python train.py --n_layer=10 --d_model=768 --n_head=8 --n_kv_head=8 --head_dim=96 --d_mlp=3072 --vocab_size=32768 --activation="squared_relu" --norm="rmsnorm" --norm_place="pre" --norm_eps=1e-06 --positions="alibi" --qk_norm=false --attn_scale=0.102 --bias="none" --tie_embeddings=true --parallel_block=false --extras=["local attention windows", "hashed n-gram embeddings", "skips across layers"] --init="normal" --init_std_qkv=0.0224 --init_std_o=0.0 --init_std_up=0.0224 --init_std_down=0.0 --optimizer="muon" --lr=0.00967 --beta1=0.95 --weight_decay=0.013 --lr_head=0.0048 --warmup_steps=200 --schedule="wsd" --decay_fraction=0.34 --decay_shape="linear" --final_lr_fraction=0.0 --batch_tokens=65536 --seq_len=1024 --doc_mask=true --train_tokens=769100000 --steps=11736 --dataset="wikipedia_en"
Each number is 128 + 32 x the weight over its row's rms, rounded and kept within 0 to 255. Layers, rows and columns count from 0. The size above them is the row's rms in percent of the matrix's.

# layer 4 attention key, 768x768, rms 0.116, rows 556-564, columns 384-575
size [102 112 109 105  99 105 103 103 107]
[[158 122 117 102 151 127 104  96 136 164 132  96 105  87  87 134  58 101 171 135 116 118 115 160  60 107 125 123 145 148 118 113 147 132 126 124  88 142 155  93 169 147 114 107 122  76 172 126  60 121 113 177 129 183 164  70 191  85 135 145 178 151  97 140 110 115 115 151 118 109 129 135  67 168 104 102 143 140 115  82 108 134 120  94  84 142 100 159  74 141 197 151 109  75 153 160 134 125 120 175 143 112 120 117 128 158 135 140 134  86 107  90 139 192  91 103 146 115  74 160 134 120 143 178 142 121 122 137 184  67  79 109  66 176 128 102 174  93 116 112 150 132 116 141  90 131 138 117  89 130 103 162 168  95  99 133 161 149  87 151 103 159 148 111 140 104 121 127 144  98 124 109 110 150 127 131  76 209 200 150 126 140 147 138  98  39 120 109 159 105 125 141]
 [105 125 168  84 100 157 106 206  87 111  82 148 133 149  98 174 108 146 171 160 176 127  91  92 172  86 135 147 144 166 103 152 125  90 121 107 181 162  96 156 120 142 125 167 143 101 161 177  85 164 157 162  89 120 167 122 154 126 148 108 115 159 155 183 164 101 145 124 120  89 108 104 157 127 137 113 185 134 147  93 133 147 114 125  62 113 124 120 165 136 137 164 134 154 118 154 130 159 120 157  83 117 110  83 108 160 112 100 185 106 131 163  80 135 140 139  73  73 151 117 138 151 130 105 164  79 139 167 183  59  65 119  77  97 120 180 153  87 135 105 104 147 172  84 101 134 133 144 151 102 182 157 109  98  92 145 161 175 111 123  72 146  85 167 119 154 114 154 150  97 125 145  47  86 167 103 128 165 147 100 113 188  93  88 112 120 127 141 103 136  86 116]
 [142 118 114 129  88  58 161 114 175 108  37 158 145 172  61 129 166 145 133 205 156 100 185 151 183  75 133 116 126 145 132  62 148  81 137  96  87 109 127  97  86 101 139 112 116 164  91 107 148  93 123 120 153 122 102 155 134 115 165 109 170  85 115 125 144 112 149  99 133 147  74 109  49 128 153 168 181 193 107 125  80 103  98 100 124 123 151 113 100  96 101 182 177 124  96 165 128 124 129 159 127 150 129 155  63 122 105 152  95 123  92 113 176  95 134 122 145  69 107 138 118 104 160  98 102  95 129 103 113 141 109  97 149 126 119  96 191 159 115 140  90  88 152 172 116 169 154 173 119 153  73 136 158 141 162 138 140 101 166 124 151 146 184 147 120 171 104 149 113 114  87 117 144 116 135 127 148 114 166  78 139 104  99  80 167 136  95 129 109  93 116 156]
 [144 106  87 114 163 143 100 144 127 139  89 135  88 122 163 113 162 111 131 134  93 182 155 143 142 125 118 122 134 133 115 155 167 156 109  82 136 130  94 160 121 110 100 148 121 117 148 200 111 139 146 132 133  84 103 124 127 144 136 176 119 149 115 145 106 119 116 128 158 166  87 103 159 164 137 158 110  61 194 106 178 126 177 102 141  99  46 121 149 147 173  77 169 106 148 143 170 135 136 137 152 138 167  84 110 162 199 125 133 118 113 149 155 151  97  49 153 109 178 105  64 116 151 105 106 160  82 124 100 178 159 164 116 154 170 188 151 165 106 129 126 136 119 146 139 119 142 138 114 199 152 237 110 132 183 155  76 123 100 136 119  72 185 120 140  95 151 102 130 131  98  88  99 148 148 108 122  98  39 142  99  82 111  72 151 156 142  93 138 164 109 141]
 [160 126 112  99 136 140 120 122 121 108 143 129 134  58 118 146 145 114 114 202  96 124 199 136  98 145 118 136 171 138 165  82 114  85 160 127 177  52 191  86 203 126 152 159 113 105 109 165 160 145 138 208 197 145 149 196 128 154 104 134 148 136 151 152  93 164  94 154 127 105 182 155 125 201 145  93  56 159  96  50  85 133 160 148 143 146  58  89 128 125 146  45 165 124 154 131 181 101 144 151 122 166 131 100 131 129 151 162  65 156 145 113 136 174 140  98 136 128 123 157 143 138 139 103 146 126  87  80 187 166 120 139 109 106  99 133 109  79 151 115 141 172 101 153  81  92 172  86 137 184 129 118 110  71 139 130 178  78 157  93 144 130 159  85 165 157  95 157 109 149 113 107 165 142 145 155 110 121 137 157 201 119  89  96 142 167 151 123 176 147 206 168]
 [103 119  99 115  88  96 125 154 147 136  73 146 127  85 122 160 105 192 129 133 102 145  99 141 120  90 169 132 190 135 125 110 212 128 148  98 112 140 164 101  94  78  59  95 125  57 113  96 101 178 149 150 191 114 172 115  91  93 106 106  96  97 118 153 139  99 110 179  75 117 153 127 120 130 109  95 134 183 113 152 141  98 184 132 141 161 111 136  67 124 133 140  95 132 147 119  95 106  46 144  70 201 122 149 108 118 110 159 112 155 133 102  52 110 108 169  93  87 140  88 137 130 191 184 145  90 142 147 119 192 117 117  88  95 153  55 134 159 144  68 118 137 134 125  89 116 146  99 156 128 116 101 129 125 126  99 111  71  81  84 112 153 163  89 159 138 129  70 114 179 129 118 150 147  99  92 171 121 147 213 145  85 100 129 134 146 153 133 140 131  60 175]
 [165  92  90 193 139 104 138  96 141 161 140 143 168 107 139 158  98 161  52  89 164 146 131 120 143 138 128 136 144 105 145  86 126 123 155 195 143  57 166  94 108 100 145  58 195 123 138 156 104 146 185  65 125 141 124 114 149 132 118 115 172 143 137 108 109  70 155 147 164 222 127 184 128 140 170 145 124 164 132 147 101 139 127 119 107  90 116 128 144  97 173 107 169  58 136  86 142 115 124 153  90 146 155 192 110 128 114 103 128 182 101 132 152 170 118 128 133 150 109 151 118 108 124 113 144 208  98 125 108 111 134 120 113 107 140 128 117 180 140 114 159  78 208 128 107 120 110 135 125 144 139 101 124 100 165 151 128  91 137 131 131 132 189 105 202 104  92 157 139 167 137  77 151 184 118  97 137 129 114 127 148 158 104 113 129 117 133 110 112 119 120 166]
 [124  82 110  79 177 124  64 146 121 163  56  69  68 119 126 127 152 104 138  61 209 118 157 154 122 131 177  90 103 150 139  83 167 148  76 155 159 114 122 116  74  81  88 108  98 119 101 160 122 177 110  82 113 156  69 134 117 122  88 131 110 197  35 145 171  80 144 120 153 105 125  99 111 125 154 175 198 143 153 175 123 179 183 123  68  54 116  90 137 104 129 141 142 131 141 117 178  88 141 114 165 143 131 104 147 145 103  90 110 143  83 133 170 137 152  87  95 146 107 114 109 149  94 167 109 141 183 176 135 162 170 140  74 143  91  92 173  94 148 112 104 100 223 108 138 178 126 102 117 143 184 173 149  81 124 117 113 137 143 120 154 110  92 120 157  49 146 140 119 161  94 138 171 101 109  70 130 102  48  82  81 136 141 109 135 160 116 117 135 138 100 113]
 [ 81 129 154 122  89 131  86 148 127 164 146 152  52 169 144 139  98 126  78  80 102 101  76 108 140 150 152 118 155 156 121 152  99 119 168 110 158 113 139  75 162  76 127 157 141 190 107  88  66 142 117 136  93 150 127 173 113 138 119 152 122 159 101 129 143  80 122 147 181 120 145 135 105 114 160 111 146 158 153 137 166 176 144  93 128 124 156 115 154 175 152 133  90 135 161 101 126 167 177  87 171 141 140  90 145 149 167 158  68 117 153 129 172 121 112 160 114 128 148 108 101 108 137  83 176 151 129 151  83 159 128 124  97 118  92  97 101 128 100 200 118 177 210 137 115  86 135 107 145 161 134 109 156  89 108 164 113 105 177 112 124 175 124  92 157  92 133 153  91  81  39  69 111 107  75 149  76 145  81 129  76 177 142 135 120 200 127 142 107  92 148  79]]
# layer 4 attention query, 768x768, rms 0.117, rows 557-564, columns 384-575
size [102 108 109  99 104 100  99 114]
[[137 130 138 140 158 125 168 160 158 115 176 107  59 179 126 171 108 124 159 114 122 178 131  98 130 127 137 123 123 173 154  77 124 105 158  99  90 147 136 165 110 128  93  79 120 134  99 103  45 145 131  60 119 156 181 146 147 101 167 115 120 129 130 144 171 132 140 159  99 101 161  75 190 121  54  79 166  70  97 134 187  55 143 149  96 187  85 123 107 128 163 105 109 103 119 170 140 158 114 165 128 137 129  59  96  81  60  95  98 173 192 124 133 127 154 200 126 149  89 150 135 169 195 131 128  90  78 102 119  92 114 137 107  99 145  76 146 192 107 172 146 166 124 111 150 146 104 150 134 114  88  58 132 162 155 186 127 106 107 161 129 125 143 133 101 110 111 172 165 144 172 125 172  93  94 168 177 137 157 112 134 142  90 141 121 114 152 159 120 168 143 110]
 [129 107 136 121 147 152 219 130 131 143 119 128 128 100 129 141 133 115  83 145 126 167 150 139 123  95 144 140 141 113  97 127 100 126 114  91 104 144 122 158  94 160 125 111 113 174 120  98 109 118 105 139  96 121 101 142 146 145  70  84 111 127 209 163  61 176  43 161  74  96 105 119 151 126 172 109  98 153 142 118 161 149 121 142 160 162 207 154 159 155 119  72 110 131  98 163 149 113 124 156 131 151 109  75 101  87 141 121 122  83 168 130 105  91 105 203 120 160 124 112  96 124 117 165 175 120 147  91 108  67 149 156  80 109 157 197 150 141 161 113 129 115 105 140  99 124 110 132 135  59  89 132 107 142 129  98 137 110 160 146 124 175 181  86 141  77 128 156 122  98 123 149 137  99 111  90 165  75 164 150  85 141 118 135 143 137 149 206 141 110 131 148]
 [105 133 121  98 146 161 180 148 169 126 125 109 149  76 106 106 131 137 128 125 121 131 136 116 209 157 184 129  78 139 180 109 158  68 110 143 137 132 193 133 108 165  97 123 156 127 111 103  65 123 161 135 127 153 104 133 114 103  98 108 136 150 139 134 143 122 144 112 128 160 173 174 160 142 128 129 138  98 166  68 111  86 125 138  90 106  71  99 124 135 107 138 117 171 153 111  69 108 150 159 169 165 161 124 137 117 148 106 121 175 145 126 104 174 157 145 134 142 125 144  96 108 162 162 146 110 127 119 143 149 120 200 169 116 152 119 160 150 148 119 109 138  96 167  98 174  80 171 110  89 106 119 101  60 219 165 120 122 130 129 141 146 107 107  85 205 121 128 117 120 163 159 134 109 101 113 197 175 129 164 133  84 145  45 180 115  81 189  92 138 111 103]
 [ 86  79 102 109 103  97 115  57 100  73  99 145 165  97 140  85  79 127 144 132 132 165 174 124  93  70 142 130  95 123 108 144 135 156 118 131 119 142 197 128 132  59 163 109 134 148  77 144 129 118 119 124 100  57  82 166 157 139 175 169 109  89 148 110 102 137 159 167 130  95 116 146 132  85 147 154  79 128  99 121 138  73 125 107 141 140 131 167 159  80 124 111 180 128  98  69 164 208 143 138 131 168  96 202 165  88 149 136 234 121 132 130  96 187 189 142 103 136  98 145 103 141 170 168 161 106 148 142  76 143 158 127 134 116 118 141  79 134 120 136  98 144 127 177 153 120 106  61 155 102 151 132  98 148 154 144 161 165 123 131 128 132 108 139 175 162 106 133 107  83  70 110 157 164 166 108 184 121 121 115  79 128  99 163 121 123  83 132 134 161 175 110]
 [171 130 127 109 103 123 165 193 164 152 151 184 117 143  99 105 116  76 148 106 119  64 103 123 148 157 125 171  82 143 128 116 118 131 141 122 179 119 119 111 135  76 102 111 149 142 113 187 132  82 114 139 101 118 134 101  52 157 169 109 172 121 132 131  84 125 137 116 166 118  50 103 122 147 119 182 104 143 132 161 147 128  92  96 140 143 147 150 132 188 127  70 143 115 119 145 163 130 192  94 162 189 108 206 139 154 107  91  64  89 142 127  79  79 162 144  79 202  80 205 109 145 108  63 165 116 122 150 162 156 131 148 164 110 136 105 145 163 149 162 132 114  81 131 126 132 130 129 126 154 143 103 113 143 116 125 137 135  98 127  84 177  81 118 129 121 167 134 117 167 145 108 129  66  63 107 139  78  86  64 118 155  85 131 158  52 122  92 159  42 170 124]
 [ 98 122 123 101 112 148 122 149 168 135 162  86 126  96  87 102  68  96 149 105 108  90 165 151 117 192 126 130 155 124 129 147 127 117 103  86 130 122 112 144 139 138 134  74  89 114 139 112 106  49 188  93  98 111 113 113 144  94  65 195 112 128  64 137 163  54 157 140 191 142 116 159  82 100 175 108 130  53 127  91 119 159  56 106 115 133  93 128 108 150  97 151 132 138 137 101 112 117 160 130 159 126  76 116 117 126 149 174 164 171  60 201 120 158  99 131  75 173 149 124 147 167 147 155 115 129 138 113 134 149 104  98 135 132 110 193 129 138 114 143 119 149 174 201 142 154 113 110  66 139 120 139 130 112 138 101  97 190 151 130 137 151 152  96 109 115 121 126 114 192 106 128 156 126 143 153 107 128 113 130 144 130 146 102 187 125 123 114 122 130  85 117]
 [ 87 137  37 134 168 102 108  84 115 186 160 151 132 160 132 149 145 143  60 132 136  92  92 129 138 157 146 128 116 118 136 135 118 187  92 157 130 153 144  90  96 123 118 132 146 105 122  94  77 127 202  97 122  82 120  53 135 158 132 125 134 151 165  99 125 161 104 224 136 166 131 149  74 103 103  83 136 216 113 123 155 164  65 172 115 120 135  75 133 147 177 125 132 127  84 190 138 163 111  90 145 158 115  67 171  66  96 125  94 127  96  82 101 176 144 106 119 145 145 161 163  44 150 180 116 164 103 130 137 175 122 118 158  81 127 119 119 150 149 160 166 156 146 110 143 136 129 139 101 127 118  94 138 110 124  79 131 166 109 170 149 125  93 136 122 112 132  54 150 169  55  88 105  94 184 154  96 156 153 146 124 143  93 132 184 132 124  90 161 154 167 137]
 [148  79 122  88 141 110 179 157 159 134 100 112 165 125 147 130 173 157 175 182  85  86 113 106 144  69 135  80 135 137 169 129 131 100 164 128 114 101 129 163 129 129 129  56 106  74 159 112 139 154 158 130 176 115 133 115 167 122 121  79 143 138  66 126 110 143 116 161 153 140 137 110 134  96  62 127 176 141 157  84  76  91 228 104 161 158 141  92  72  73 164 129 140 115 148  77 194 117 119 143 131 145 166 158 163 139 126 130 194 153 166 122 164 107  80 156 112 101 118 160  69 110 139 144  80 208 184 119 185 169 146 141 149 159 133 108 120 182 168 113 139  74 102  85 125 121 184 124 122 147 110 148 106 161  95 126 122 108 130 140 139 169 115 155 123 170  97 199 122 188  71 120  98 150 117 161 137 102 119 142 138 147 101 123 173 111 115  87 103 157 193 161]]